{
  "num_attention_heads": 10,
  "parallel_block": false,
  "init": "normal",
  "beta2": 0.98,
  "decay_shape": "exp",
  "train_tokens": 906800000
}
Each number is 50 + 12 x the weight over its row's rms, rounded and kept within 0 to 99. Layers, rows and columns count from 0. The size before them is the row's rms in percent of the matrix's.

# layer 10 MLP down, 320x1280, rms 0.0539, rows 0-108, columns 64-127
102:60 46 51 50 71 40 57 47 57 60 58 36 40 56 32 38 58 42 45 44 44 54 61 47 30 63 65 52 45 62 47 60 44 65 55 43 53 51 43 52 55 48 47 79 65 53 42 40 64 60 65 59 46 34 45 58 60 23 44 66 41 26 50 51
097:23 21 53 64 41 34 49 54 35 43 65 36 51 53 57 49 67 71 49 52 53 61 57 84 54 45 54 29 47 43 55 47 50 60 35 48 33 50 39 56 63 63 54 60 45 53 48 50 57 52 51 71 08 47 74 81 51 52 46 51 43 50 41 42
096:66 60 34 57 49 30 57 59 48 53 69 47 44 42 33 37 65 36 41 66 63 49 36 42 44 43 55 85 67 53 49 50 45 62 51 54 44 45 62 45 60 55 51 51 69 43 52 42 39 45 65 40 44 36 43 46 47 65 42 37 32 46 46 55
105:58 47 32 58 23 59 25 55 64 41 54 55 73 44 50 48 49 51 65 64 66 43 61 68 73 55 79 34 72 57 49 56 68 41 55 33 24 40 60 49 30 53 46 49 62 36 39 48 61 63 61 47 67 44 65 60 68 49 51 15 41 62 37 38
102:59 58 25 70 50 47 58 38 40 35 44 44 48 29 64 55 31 50 45 34 40 48 57 64 35 48 65 34 62 62 56 34 35 64 25 67 33 47 47 60 64 64 63 40 31 65 56 42 65 46 49 44 55 53 61 43 42 51 57 33 49 66 78 46
098:65 58 51 45 58 37 26 80 69 50 73 42 48 40 52 40 64 47 35 59 37 46 19 37 64 42 58 33 56 55 44 36 71 61 61 49 54 47 44 72 65 51 59 43 55 47 52 38 31 52 29 33 51 38 65 17 64 24 36 67 48 48 45 64
101:68 34 35 45 44 44 43 39 60 33 67 68 52 50 42 53 48 59 44 79 54 60 51 32 56 43 41 48 59 40 37 56 49 65 58 50 44 52 66 54 68 57 57 43 41 40 65 47 52 36 49 32 23 57 35 36 57 35 66 52 72 46 54 64
100:45 69 45 66 68 49 45 39 58 70 61 28 17 34 48 39 59 29 65 60 69 54 67 53 57 67 27 37 58 42 43 55 64 37 48 26 72 65 68 67 39 40 33 42 68 37 51 46 51 50 33 53 31 46 44 50 54 43 37 44 51 48 69 60
107:71 33 44 57 52 64 49 52 86 66 74 51 72 51 35 40 41 57 56 50 38 59 47 36 57 51 51 61 42 65 53 45 39 48 65 47 46 25 56 39 52 41 38 49 28 47 52 48 50 40 34 50 64 86 60 58 46 22 49 62 49 53 59 60
102:17 41 44 71 50 63 74 51 75 47 62 27 52 43 39 24 59 56 58 57 43 65 43 54 44 37 46 57 33 56 49 76 69 36 71 49 33 81 60 24 80 53 40 47 50 27 47 41 44 42 54 48 36 48 65 32 35 54 42 51 56 56 60 51
099:38 50 36 61 56 48 44 81 49 47 31 33 47 58 34 48 32 45 58 67 54 51 44 57 65 53 32 53 41 50 28 51 63 48 43 59 46 46 41 43 34 54 60 46 63 26 72 54 66 57 56 53 61 45 54 55 58 37 40 48 52 69 60 26
097:39 29 56 47 44 42 55 72 60 54 45 61 35 29 66 36 71 45 57 57 27 48 57 62 38 66 43 57 36 56 64 57 59 94 50 57 46 43 49 45 46 28 68 40 51 30 47 43 54 50 51 40 40 50 53 52 36 32 46 36 37 26 53 50
108:45 42 41 32 61 40 31 22 58 49 60 55 47 69 57 36 39 46 70 63 42 42 47 37 48 53 57 65 39 66 61 62 51 30 51 56 46 59 32 67 58 38 40 38 56 23 39 33 56 63 44 40 42 27 43 41 44 48 54 70 38 27 39 61
106:40 37 41 24 63 60 37 59 33 48 55 60 39 51 50 37 51 43 71 43 50 76 62 33 51 59 64 51 61 54 55 40 65 49 26 54 54 67 32 44 85 60 29 61 55 55 40 44 52 40 47 56 44 41 48 57 61 59 35 34 32 60 62 65
096:71 46 41 56 56 59 65 32 46 46 37 33 45 55 41 61 51 38 49 52 69 53 53 42 65 40 68 54 62 56 45 50 50 60 44 49 49 69 65 32 53 48 69 47 66 43 44 44 51 56 40 38 46 47 41 50 48 59 67 58 46 35 59 64
105:62 47 46 54 39 82 46 40 49 62 56 44 43 66 50 37 50 51 46 41 69 60 21 33 77 47 40 52 34 43 58 48 56 26 36 53 39 61 57 46 43 56 26 63 63 52 52 58 64 43 56 41 47 60 60 46 54 44 42 64 56 68 52 66
095:68 48 50 55 35 77 62 67 50 66 55 28 37 53 60 46 79 55 66 62 55 41 50 44 64 53 44 43 68 17 46 40 65 58 50 26 55 45 49 36 44 46 63 36 46 60 48 48 54 39 45 39 52 40 40 47 64 52 61 49 88 27 50 39
098:57 33 52 43 61 57 58 57 60 72 58 26 39 72 49 52 57 33 65 43 46 50 48 51 33 42 64 67 56 51 61 24 60 57 55 37 55 55 36 18 56 69 38 51 75 54 54 52 41 41 33 46 44 55 54 36 46 33 51 58 59 49 62 70
098:53 48 42 44 64 29 45 61 41 56 38 46 68 41 41 42 74 52 50 48 49 48 75 41 39 52 59 41 66 52 51 58 39 44 71 51 42 68 44 51 62 47 43 73 73 36 19 42 60 54 59 52 45 39 40 43 42 46 40 35 46 41 57 48
099:73 38 48 67 41 38 51 52 48 43 48 51 45 24 64 69 33 50 74 36 55 43 34 30 42 38 55 40 38 20 52 32 49 51 29 45 43 62 53 79 33 56 42 25 59 54 56 51 66 66 56 54 48 16 60 35 59 41 37 17 49 59 44 52
093:75 62 47 30 43 52 30 39 57 40 50 72 58 67 66 66 42 62 60 33 36 74 43 35 81 69 36 28 59 35 54 34 45 52 54 50 31 63 53 60 33 63 47 39 77 61 34 65 32 51 47 70 45 45 51 76 49 28 27 66 45 33 43 47
104:52 70 65 60 41 53 60 36 64 54 44 46 46 41 56 40 40 33 55 72 53 44 46 47 42 80 57 47 25 41 54 44 41 81 46 66 40 48 72 53 40 40 31 56 73 38 44 34 56 49 54 45 67 56 61 53 57 42 58 38 54 48 52 61
101:64 30 39 56 61 74 58 41 35 24 42 55 45 42 54 41 51 61 43 37 73 54 39 60 49 38 52 61 70 52 55 54 51 70 56 45 51 37 46 55 50 37 32 46 59 34 63 51 49 53 51 49 47 75 62 51 41 34 64 53 39 52 30 42
093:61 48 45 55 61 64 46 41 63 44 51 45 68 51 58 52 38 42 40 60 53 55 47 63 59 53 76 55 60 41 53 47 74 69 44 41 47 64 31 48 45 40 17 45 36 34 64 60 41 55 34 68 71 59 59 52 67 67 31 52 54 47 48 45
098:52 37 50 59 49 36 64 57 64 56 39 51 62 42 55 52 37 52 62 51 65 56 42 60 37 55 41 38 68 26 53 51 54 51 24 61 69 58 25 78 64 62 48 53 58 49 29 28 36 64 73 60 36 57 56 57 58 45 41 21 42 43 55 58
099:40 79 33 34 64 59 62 47 52 38 52 67 49 32 50 37 54 51 59 41 51 62 56 38 57 54 60 63 20 46 61 51 38 49 54 34 58 42 37 56 45 49 52 70 54 62 60 52 56 31 37 55 50 38 45 61 37 56 44 59 72 45 40 46
097:52 45 60 32 54 63 34 58 41 69 44 27 54 31 54 56 56 54 57 52 65 46 44 44 39 39 50 61 46 28 41 60 38 46 56 60 35 50 53 39 47 46 78 45 26 60 31 25 36 50 35 57 61 68 47 62 41 41 42 62 73 45 31 58
103:59 43 69 35 42 40 71 38 53 59 45 51 37 69 55 62 73 56 55 55 63 63 56 40 72 67 69 53 45 46 54 64 51 37 28 57 69 59 22 67 53 52 45 61 65 42 46 60 37 44 40 41 42 50 55 55 49 27 81 55 43 45 52 50
097:50 68 38 49 49 69 36 50 56 64 46 58 55 37 49 54 55 57 52 42 60 36 50 42 49 59 51 40 64 46 46 44 72 53 43 33 61 84 39 45 18 40 50 40 57 44 56 47 70 57 54 62 45 51 54 39 31 41 60 43 60 60 25 48
106:54 44 54 62 48 56 62 39 49 61 56 66 68 44 37 51 57 57 45 79 71 67 45 55 40 66 57 38 51 26 58 63 63 56 35 74 39 34 18 42 58 60 55 43 48 44 56 51 58 54 37 57 51 33 38 48 62 58 46 43 52 70 46 43
099:43 42 58 63 70 48 64 49 47 49 45 55 38 48 52 54 65 53 38 36 41 41 42 30 29 59 46 26 60 45 66 55 36 51 61 54 24 31 71 61 29 59 69 40 55 58 60 45 57 41 84 61 41 60 55 57 56 46 46 47 72 35 49 54
107:43 58 70 66 46 47 52 39 40 50 53 61 65 31 32 33 60 51 51 63 38 48 57 33 44 53 58 53 56 34 41 56 39 37 47 47 41 43 63 46 51 44 74 51 55 50 50 48 51 82 61 28 51 41 35 48 43 52 36 66 47 63 39 65
104:52 46 43 73 50 42 51 32 46 65 32 42 70 47 48 47 49 83 41 52 50 69 53 54 62 79 26 54 48 63 49 40 31 66 34 51 55 21 73 35 52 43 51 41 57 47 53 68 59 39 43 50 46 45 43 58 36 60 59 40 40 55 33 53
104:66 68 52 50 64 63 49 69 48 55 56 38 57 63 55 46 43 66 50 47 73 40 65 55 49 60 37 60 72 32 62 39 42 62 50 42 38 56 69 75 40 49 72 49 58 48 38 39 41 55 48 46 48 41 51 48 48 50 45 68 45 58 42 56
103:52 56 28 51 32 54 44 44 41 69 43 21 44 51 51 24 54 47 59 47 54 46 61 47 51 46 55 45 55 63 64 55 30 35 68 41 53 55 50 42 33 60 44 42 24 70 57 49 31 52 59 49 59 49 62 49 55 57 21 41 34 44 44 65
104:55 41 49 57 49 37 55 66 49 53 55 43 50 40 41 50 45 54 52 76 55 45 16 65 61 63 81 10 49 39 37 58 24 64 27 41 48 43 35 59 51 23 45 60 39 32 49 61 36 50 35 71 36 33 57 41 48 37 67 61 52 49 61 53
102:38 82 46 62 38 37 48 38 44 35 47 44 47 41 71 41 49 63 55 53 38 47 62 54 50 48 67 40 59 57 48 49 38 57 27 57 51 55 39 66 40 55 63 62 47 43 52 59 75 42 51 33 56 40 58 51 64 45 74 62 52 52 44 54
107:55 27 41 57 44 32 59 33 69 47 56 54 51 60 60 38 73 28 49 50 43 43 49 47 48 60 50 48 62 57 49 36 64 50 48 41 42 45 39 27 43 56 58 56 29 56 40 43 47 43 55 76 51 70 42 63 34 77 60 45 60 44 40 60
097:43 47 51 51 43 39 48 57 56 59 38 59 58 44 75 30 19 29 63 66 58 42 34 60 55 39 45 52 68 71 50 43 49 30 61 51 37 44 46 58 46 47 49 55 52 44 46 54 55 62 63 35 58 47 33 36 75 51 30 55 38 48 45 60
094:21 56 47 45 54 56 54 57 61 45 42 43 58 49 62 61 56 48 36 37 47 61 48 64 51 50 45 14 30 36 42 49 53 58 35 57 43 30 49 35 65 37 44 41 44 27 59 61 30 52 23 61 44 63 63 55 29 64 57 44 47 45 50 45
107:65 27 31 37 45 47 63 47 44 56 68 52 61 60 51 50 37 46 40 51 45 57 44 35 63 47 58 58 44 28 45 61 44 75 66 52 55 33 44 57 48 59 67 32 47 39 54 56 66 49 48 41 26 79 51 73 33 26 52 60 52 48 52 69
099:44 38 27 37 47 63 31 60 33 47 36 57 52 34 38 53 34 47 43 46 59 61 46 44 76 52 50 53 19 30 52 53 52 39 37 56 46 51 40 53 63 38 36 39 44 33 52 49 49 59 37 61 46 77 42 54 70 52 60 57 46 62 41 53
097:38 42 60 40 62 60 51 71 31 60 49 58 65 37 45 35 46 62 53 47 39 55 44 59 51 64 55 60 67 44 40 42 49 49 67 60 57 43 63 86 56 49 49 50 69 48 43 50 46 37 52 35 43 54 50 58 47 43 58 52 52 45 37 50
096:72 61 48 43 56 35 57 52 61 44 65 65 52 50 37 49 42 51 29 45 56 50 57 17 53 45 53 61 54 51 65 71 53 37 74 59 62 32 35 58 46 51 40 65 48 53 55 33 45 45 36 55 72 42 43 31 40 49 53 49 31 38 47 76
093:38 35 55 53 37 48 44 65 41 50 56 60 63 55 57 78 64 49 41 46 66 21 47 44 26 67 47 49 34 56 24 58 61 63 40 47 56 53 42 52 68 49 35 38 42 64 54 31 58 42 32 43 47 56 37 52 43 32 76 48 46 58 39 49
101:47 67 55 45 41 67 87 54 37 60 48 60 59 73 54 61 46 25 59 62 28 56 45 55 74 63 56 30 73 63 55 48 38 48 48 29 43 46 38 47 55 38 42 33 55 47 48 60 57 51 33 48 61 45 46 53 74 43 43 56 53 58 29 59
107:47 54 58 46 52 61 33 68 52 22 59 55 44 40 62 52 56 50 51 52 39 58 49 46 55 68 51 52 44 46 49 57 46 51 65 39 48 47 43 32 37 42 51 49 29 67 57 53 33 38 56 60 53 60 62 58 44 57 67 62 34 57 43 33
098:44 37 55 37 50 46 65 61 51 24 52 42 49 38 52 39 59 45 56 38 44 64 51 68 61 56 30 46 56 54 80 43 48 44 49 44 43 42 61 49 41 45 51 55 53 34 51 36 51 27 42 47 51 46 54 50 62 51 53 58 54 59 36 36
105:45 50 59 53 35 48 44 68 46 57 58 42 44 46 36 46 58 51 54 47 28 47 63 63 36 48 56 44 57 47 33 61 40 65 38 51 44 56 23 44 64 46 31 43 52 67 46 44 51 53 54 41 67 58 55 38 33 50 30 70 62 61 65 28
100:51 25 51 51 59 52 52 59 32 44 38 53 51 52 33 48 51 54 66 57 50 44 61 62 29 50 51 56 56 29 40 55 65 48 62 46 51 63 39 57 51 36 63 74 62 48 43 71 33 57 64 49 60 52 48 61 60 60 59 54 34 44 46 52
096:61 77 61 68 57 42 40 34 55 59 61 47 47 43 36 41 47 40 46 55 53 47 51 42 56 28 38 66 57 70 44 68 67 54 59 55 31 71 42 01 41 55 58 28 55 50 50 47 62 68 55 67 54 47 45 42 53 39 75 51 55 48 41 43
095:54 61 63 33 51 63 61 43 47 44 79 37 13 62 73 49 27 52 71 55 43 39 50 47 74 42 37 20 41 50 50 45 26 62 37 39 57 44 46 71 54 32 47 48 23 69 12 58 59 41 58 52 43 42 59 45 56 41 54 47 52 29 41 47
105:49 40 38 49 48 54 59 67 41 49 39 50 55 50 43 67 49 50 30 80 48 45 32 65 52 50 45 41 64 42 53 43 60 48 53 40 49 49 55 54 52 51 60 37 48 54 32 59 62 63 44 46 62 47 63 36 62 43 58 39 49 54 39 52
096:32 31 49 52 37 39 36 57 62 29 41 62 48 52 85 36 41 36 35 37 41 50 50 50 45 68 56 54 41 54 64 42 54 61 52 46 35 34 35 41 35 52 61 48 75 47 49 51 49 57 37 44 49 39 39 53 56 73 41 41 54 53 44 57
102:33 35 41 57 55 56 45 39 52 47 47 57 21 50 64 32 40 75 71 51 47 51 37 45 38 27 39 50 54 22 63 50 61 45 72 58 68 55 38 66 25 40 46 52 43 58 53 53 54 51 61 71 42 46 31 51 45 64 53 33 67 48 65 48
110:52 53 60 57 63 29 53 40 53 47 40 21 27 65 66 63 38 40 49 73 77 54 57 28 48 38 41 46 41 36 20 44 47 74 43 52 54 62 61 47 50 38 43 44 54 70 51 49 49 58 61 52 40 45 33 69 29 61 51 67 34 56 48 51
103:42 48 63 49 37 51 68 54 53 51 29 53 59 51 78 67 34 41 60 21 56 41 52 35 66 59 52 50 57 55 53 36 59 44 61 51 48 44 29 58 38 50 47 74 64 63 43 45 36 40 61 72 63 52 45 62 47 59 53 50 59 59 52 62
107:62 66 65 48 43 48 46 64 71 50 58 42 42 53 39 53 28 38 43 40 59 33 49 46 43 56 36 58 49 57 41 68 50 65 54 65 37 44 50 38 38 68 49 34 57 45 44 60 67 50 67 50 51 51 20 46 52 21 43 39 57 53 56 50
104:45 49 45 40 57 53 61 63 58 57 49 34 32 61 57 72 40 43 42 58 61 60 64 61 56 36 58 57 30 45 74 50 51 50 43 60 56 60 54 58 47 55 68 53 67 34 46 65 49 68 35 57 39 73 55 65 41 76 56 53 41 50 46 39
094:59 42 44 48 52 52 15 48 48 57 38 68 54 55 41 46 58 51 51 53 47 52 56 43 47 42 56 44 66 58 53 52 37 63 51 53 63 40 39 52 57 50 51 44 66 55 46 80 40 38 61 58 42 67 60 45 53 74 30 44 50 50 64 27
097:45 42 67 43 51 40 52 46 48 45 46 42 32 32 52 46 52 49 36 44 58 53 56 78 42 50 65 35 26 46 58 55 54 50 55 67 51 69 70 50 69 57 62 47 74 39 53 50 40 55 51 55 50 37 64 36 61 51 72 37 55 51 50 52
100:44 47 38 54 57 60 50 44 43 55 52 65 21 48 29 49 48 49 55 41 32 62 46 65 44 50 53 48 39 50 76 47 46 54 44 63 47 36 47 61 25 44 48 49 45 52 44 45 65 35 54 27 56 57 32 60 62 66 48 52 51 45 49 58
102:35 29 44 68 76 37 53 29 46 53 49 42 51 60 47 50 50 47 44 46 64 48 66 29 60 54 44 50 60 36 22 57 49 65 37 61 52 54 38 58 51 39 50 43 55 69 59 51 67 47 65 50 27 53 53 42 57 37 40 82 46 54 61 62
095:38 41 76 48 52 67 50 29 43 49 40 42 38 57 36 56 43 48 57 48 63 55 54 49 65 65 48 55 53 80 29 51 42 38 52 65 44 53 35 57 58 50 59 51 28 59 42 59 44 51 54 47 58 67 51 39 45 62 53 72 54 43 39 48
105:61 16 55 55 66 38 59 47 42 49 52 66 72 38 47 66 85 61 72 63 35 48 41 47 56 52 45 52 60 34 42 53 54 49 27 34 59 61 47 47 40 53 64 55 48 47 67 56 62 56 63 43 64 61 42 52 41 70 44 47 30 58 71 41
098:60 45 74 55 59 32 48 45 54 44 49 48 62 59 45 70 32 32 56 43 50 62 49 45 54 34 35 39 60 23 39 35 38 44 50 63 45 70 37 58 58 42 50 50 37 50 58 61 48 52 59 26 58 48 55 51 44 35 52 24 46 60 68 43
097:62 59 56 41 57 68 59 38 46 49 44 40 60 71 49 53 55 38 65 74 47 27 55 57 64 49 49 65 54 35 40 54 47 20 41 62 53 66 65 33 60 62 41 45 45 67 67 66 62 54 46 41 61 53 41 41 69 62 80 49 55 39 62 43
100:62 40 48 46 39 50 71 39 67 49 52 65 36 54 55 62 34 47 36 35 56 70 55 58 74 31 44 42 61 32 55 61 62 51 49 42 40 67 56 47 58 34 52 47 44 37 61 57 58 53 67 51 28 85 55 48 43 57 45 72 74 58 66 52
099:61 43 52 36 30 60 43 53 35 66 80 62 60 44 40 56 56 58 47 50 47 53 67 70 63 46 52 67 34 49 54 55 44 38 56 41 64 43 52 53 52 32 38 45 72 54 60 51 50 35 65 27 51 60 68 37 42 68 42 59 36 46 21 52
099:43 31 47 46 33 52 48 47 54 33 46 55 47 44 61 54 40 66 71 63 71 56 44 45 50 39 42 49 47 52 66 51 53 34 29 40 40 38 75 44 74 60 52 57 65 44 41 59 63 53 36 56 50 38 57 70 58 65 76 55 20 49 41 55
102:71 33 53 53 48 44 60 75 37 53 49 51 47 53 59 25 30 45 57 48 62 80 52 62 40 47 45 40 41 71 47 51 60 52 50 79 51 38 62 66 67 55 44 49 31 46 50 27 50 53 46 46 54 26 09 54 59 64 37 66 42 60 41 67
092:51 35 46 32 72 40 30 70 60 55 49 63 44 57 63 46 50 60 66 30 29 62 27 49 46 59 52 32 10 42 44 41 54 56 55 63 35 50 45 64 38 56 61 58 28 58 51 63 71 50 61 74 61 61 38 44 54 71 68 50 34 58 38 41
106:55 34 39 51 66 37 51 44 58 64 41 44 61 71 59 50 77 61 35 35 49 57 47 29 54 65 56 46 78 64 54 41 40 65 50 51 32 44 54 45 77 49 38 53 62 48 47 43 52 54 48 20 28 41 43 49 68 42 33 47 55 61 54 41
100:51 47 49 47 42 58 39 29 47 67 71 48 39 45 53 51 52 59 45 62 60 35 51 64 40 65 52 52 33 69 36 75 36 41 55 42 46 40 40 57 45 48 55 64 28 49 39 30 54 34 49 52 44 41 54 52 57 53 46 46 70 58 72 45
096:37 47 53 48 32 87 43 60 29 62 54 80 45 58 45 71 55 36 61 59 52 39 49 57 39 44 43 48 21 45 19 56 45 53 37 57 55 32 55 63 67 64 66 64 64 45 42 64 48 50 45 55 61 61 30 27 25 58 53 44 49 67 37 46
099:32 64 56 45 54 52 69 47 46 49 38 67 53 40 58 62 64 52 52 47 65 39 57 31 33 65 64 47 79 56 23 42 30 75 54 43 49 72 55 53 67 61 36 45 42 40 39 50 42 49 68 63 43 22 62 47 63 67 67 47 59 62 31 43
092:51 62 59 57 61 48 53 63 38 54 52 41 47 45 50 40 49 56 67 63 43 53 44 51 68 51 51 52 67 53 72 42 35 49 45 52 52 54 37 49 56 46 41 53 61 92 49 41 66 58 47 63 48 55 64 49 59 49 48 47 49 45 52 43
097:54 63 57 35 24 37 52 39 30 41 59 29 43 46 59 68 50 63 35 30 30 54 49 30 62 27 51 64 44 57 60 66 46 65 86 58 43 28 44 48 46 05 39 60 63 38 46 46 48 50 60 66 46 45 70 42 58 50 61 47 47 53 67 54
097:42 51 54 24 58 51 48 39 56 40 64 54 57 57 43 50 33 51 60 64 55 49 39 42 45 73 45 61 57 32 46 41 39 39 56 54 29 56 34 38 36 50 83 52 35 57 45 25 57 63 75 37 37 58 50 50 41 40 43 68 58 58 28 39
104:40 42 63 51 45 62 45 53 49 66 59 50 40 58 47 41 52 53 29 21 45 57 46 56 34 53 28 49 72 58 58 51 59 56 54 42 62 55 84 65 49 27 47 37 17 60 47 24 50 47 67 50 41 61 73 65 53 46 82 42 55 51 66 60
105:52 42 24 45 67 57 39 57 54 41 37 64 43 51 50 58 55 32 54 38 54 48 62 47 62 68 50 40 37 48 47 43 57 60 59 60 73 47 57 45 43 55 53 77 68 54 70 57 47 65 45 39 52 53 50 57 34 46 71 34 55 50 45 45
094:55 46 55 47 67 64 47 60 35 55 40 40 35 36 27 63 69 58 80 51 43 68 45 60 49 48 54 39 24 62 33 41 50 57 26 54 17 39 47 53 38 27 49 56 40 25 59 39 60 30 61 52 70 45 48 64 30 52 77 54 54 52 46 58
101:34 35 46 44 49 34 28 53 47 26 64 48 69 58 63 42 39 63 69 72 43 55 49 46 40 31 62 63 49 60 55 53 42 45 57 41 67 64 46 62 47 33 44 72 34 33 59 43 47 55 55 48 59 66 32 52 49 52 36 70 51 75 58 32
107:52 63 49 53 47 53 59 49 33 58 61 57 42 58 74 42 53 52 46 54 49 59 34 25 42 29 47 63 85 61 67 43 57 66 58 59 49 54 58 68 41 43 35 51 53 45 43 42 71 40 31 58 46 41 46 51 45 46 61 63 41 49 62 27
104:72 38 33 42 44 48 64 77 86 57 39 44 48 48 50 47 43 54 57 43 59 53 54 66 35 50 54 59 54 42 29 50 61 67 48 66 56 58 39 38 62 51 61 42 56 43 58 51 48 60 68 76 26 45 63 57 49 46 64 46 44 33 66 55
098:34 48 58 44 57 37 52 28 42 45 44 45 54 58 40 58 53 71 44 54 25 44 48 50 35 30 65 36 35 56 45 47 57 59 60 79 58 52 48 54 41 42 48 53 56 45 36 46 57 48 57 52 58 44 52 77 52 44 50 60 32 40 34 46
100:61 47 32 45 52 46 51 67 68 25 56 54 57 51 30 29 72 53 36 52 44 60 31 60 52 51 56 65 35 50 39 43 61 36 71 58 44 40 44 57 44 64 62 72 62 33 50 52 60 47 42 37 52 33 50 53 53 32 54 62 43 59 51 54
102:53 48 51 10 22 28 48 50 78 57 47 47 39 49 74 42 44 63 49 55 59 32 36 39 35 60 47 45 44 35 62 58 44 48 60 50 38 54 55 54 33 41 64 58 62 39 37 35 21 50 60 55 49 61 73 51 48 54 69 57 27 47 39 40
096:54 66 50 63 72 60 27 37 39 54 38 42 41 58 52 63 44 52 52 47 47 36 52 35 72 55 77 42 59 57 55 31 57 38 47 72 47 64 46 47 47 58 60 39 44 26 46 37 50 65 40 36 60 24 47 45 65 41 54 39 38 31 56 51
099:40 62 55 48 62 48 59 42 53 39 54 44 71 49 49 64 40 27 40 72 37 59 45 37 61 65 36 49 54 56 40 58 36 51 38 49 36 53 50 62 22 62 49 49 52 60 58 52 54 43 58 73 68 42 48 45 69 42 55 51 49 57 49 43
096:36 49 75 45 51 53 44 31 08 52 27 57 30 53 48 45 47 52 50 43 64 34 61 37 47 62 66 44 61 43 43 58 85 38 45 37 36 37 33 61 63 57 48 57 49 40 49 59 41 51 39 48 41 61 41 68 63 42 58 73 36 50 59 48
104:46 35 60 55 48 40 63 46 35 21 54 35 50 52 58 48 50 36 47 55 54 63 69 33 54 52 60 53 68 64 67 56 70 37 58 39 60 24 50 56 59 57 29 59 63 61 46 43 39 41 61 53 38 55 27 37 50 69 43 47 43 34 56 59
099:45 54 46 45 52 46 44 46 48 40 44 32 71 58 48 53 57 46 37 51 63 38 57 63 38 68 47 39 72 58 44 59 58 69 61 45 49 64 52 47 41 60 33 67 54 52 37 49 54 54 56 57 46 41 62 52 64 53 42 49 48 48 58 58
109:65 46 47 60 44 55 64 47 68 56 62 28 51 51 69 52 68 48 51 41 44 60 66 42 41 38 37 53 56 48 33 54 57 56 39 21 39 39 68 50 26 50 62 49 60 38 60 59 85 36 41 48 43 57 35 47 72 50 67 54 57 65 39 56
104:30 34 64 59 15 40 49 52 59 69 56 76 33 51 40 45 19 70 47 56 49 49 64 33 53 61 76 54 52 60 75 51 57 56 53 53 42 72 43 41 64 32 60 62 34 35 31 53 69 61 72 54 37 45 59 72 29 56 49 65 50 34 53 67
102:57 49 52 50 48 46 42 45 67 47 42 47 60 44 65 57 49 60 69 40 49 34 56 65 37 65 54 44 68 45 30 38 57 59 65 45 46 61 27 38 63 46 43 39 60 48 44 37 50 55 48 25 54 38 57 47 24 58 26 68 60 44 38 51
101:49 53 53 50 46 53 52 47 78 33 34 55 49 53 43 42 60 66 44 54 62 55 49 43 20 40 51 38 40 67 53 64 42 33 36 40 64 44 52 23 51 74 50 43 56 59 63 53 44 31 67 70 61 42 56 62 76 60 62 53 49 39 55 44
100:54 35 39 58 48 40 54 57 52 58 54 52 57 34 75 37 52 68 35 48 39 39 49 43 33 40 47 31 48 58 59 53 52 66 35 52 66 42 62 59 37 56 30 59 72 59 66 38 53 56 35 50 37 61 49 48 55 49 53 52 52 73 63 51
098:60 44 59 57 62 59 71 45 43 70 65 74 58 49 52 42 40 66 68 51 48 35 38 31 56 40 35 62 47 56 48 50 38 46 33 34 55 48 30 45 54 23 61 50 85 28 54 61 49 61 38 48 46 59 47 66 60 43 40 61 52 28 66 62
100:42 38 65 55 44 46 41 55 38 37 46 41 65 29 63 51 43 37 51 64 53 47 53 53 59 56 60 49 22 40 41 65 46 54 47 51 55 79 55 59 50 63 53 60 59 46 49 75 50 60 46 59 65 74 82 63 46 34 46 34 62 40 58 69
103:46 48 61 52 52 40 30 56 35 31 49 53 50 50 50 65 46 47 45 42 48 36 39 66 57 54 74 54 41 71 53 43 56 46 37 61 64 31 50 66 50 54 25 48 49 43 35 37 45 58 55 43 56 58 54 63 46 56 52 64 54 42 51 37
097:51 46 47 46 73 49 42 53 42 59 45 37 44 53 41 60 59 28 59 49 19 55 54 41 57 29 59 60 40 44 58 53 62 62 20 48 45 60 53 38 61 65 42 45 46 54 56 68 50 60 63 63 39 39 80 48 45 45 50 40 48 43 61 37
094:59 48 61 29 65 53 54 24 70 53 45 67 41 58 49 61 46 43 42 63 20 39 54 38 48 58 61 59 58 51 62 45 55 43 30 66 61 51 42 56 43 28 51 53 44 59 55 62 54 31 54 40 50 64 33 57 26 76 45 52 46 26 74 65
104:42 45 82 51 38 26 40 48 51 54 36 58 60 28 53 54 57 39 66 46 48 41 41 55 27 39 52 41 26 30 40 59 55 54 52 24 70 31 33 48 52 78 53 51 57 37 41 48 45 54 61 39 62 67 60 65 66 90 60 44 33 49 40 42
103:45 61 55 51 53 62 66 42 54 30 44 22 48 53 54 50 68 37 51 55 47 49 45 70 36 58 57 53 53 36 65 41 33 53 39 44 56 62 38 68 44 60 53 51 41 55 53 49 56 41 76 53 53 39 53 53 55 75 40 65 68 37 51 52
104:60 49 35 23 44 57 62 57 50 35 60 53 49 44 46 44 44 66 41 48 48 42 61 42 37 59 41 64 46 59 46 53 52 62 63 60 48 37 27 34 51 41 65 38 51 36 34 60 57 51 52 44 21 72 59 56 35 61 69 41 49 46 56 52
099:51 59 51 64 71 55 48 64 49 45 43 45 32 60 64 43 35 60 51 63 46 66 56 56 58 50 42 48 53 58 37 38 50 47 82 41 67 48 48 51 51 55 37 55 51 49 46 66 45 44 65 51 49 41 70 55 70 26 71 62 47 56 49 55
105:54 54 73 70 48 55 42 66 44 34 56 53 54 50 57 65 49 53 38 66 48 56 64 48 66 47 46 52 56 57 41 52 64 53 41 49 59 44 58 40 87 45 56 50 49 58 54 56 34 50 23 43 57 52 31 53 49 63 61 39 36 77 52 73
101:64 38 57 44 32 49 59 54 48 43 56 47 38 40 53 50 47 67 32 61 50 67 51 48 39 54 49 51 45 53 53 57 54 50 56 56 69 50 77 46 61 48 40 66 46 63 43 62 48 54 50 23 42 49 57 43 35 50 45 49 41 60 40 67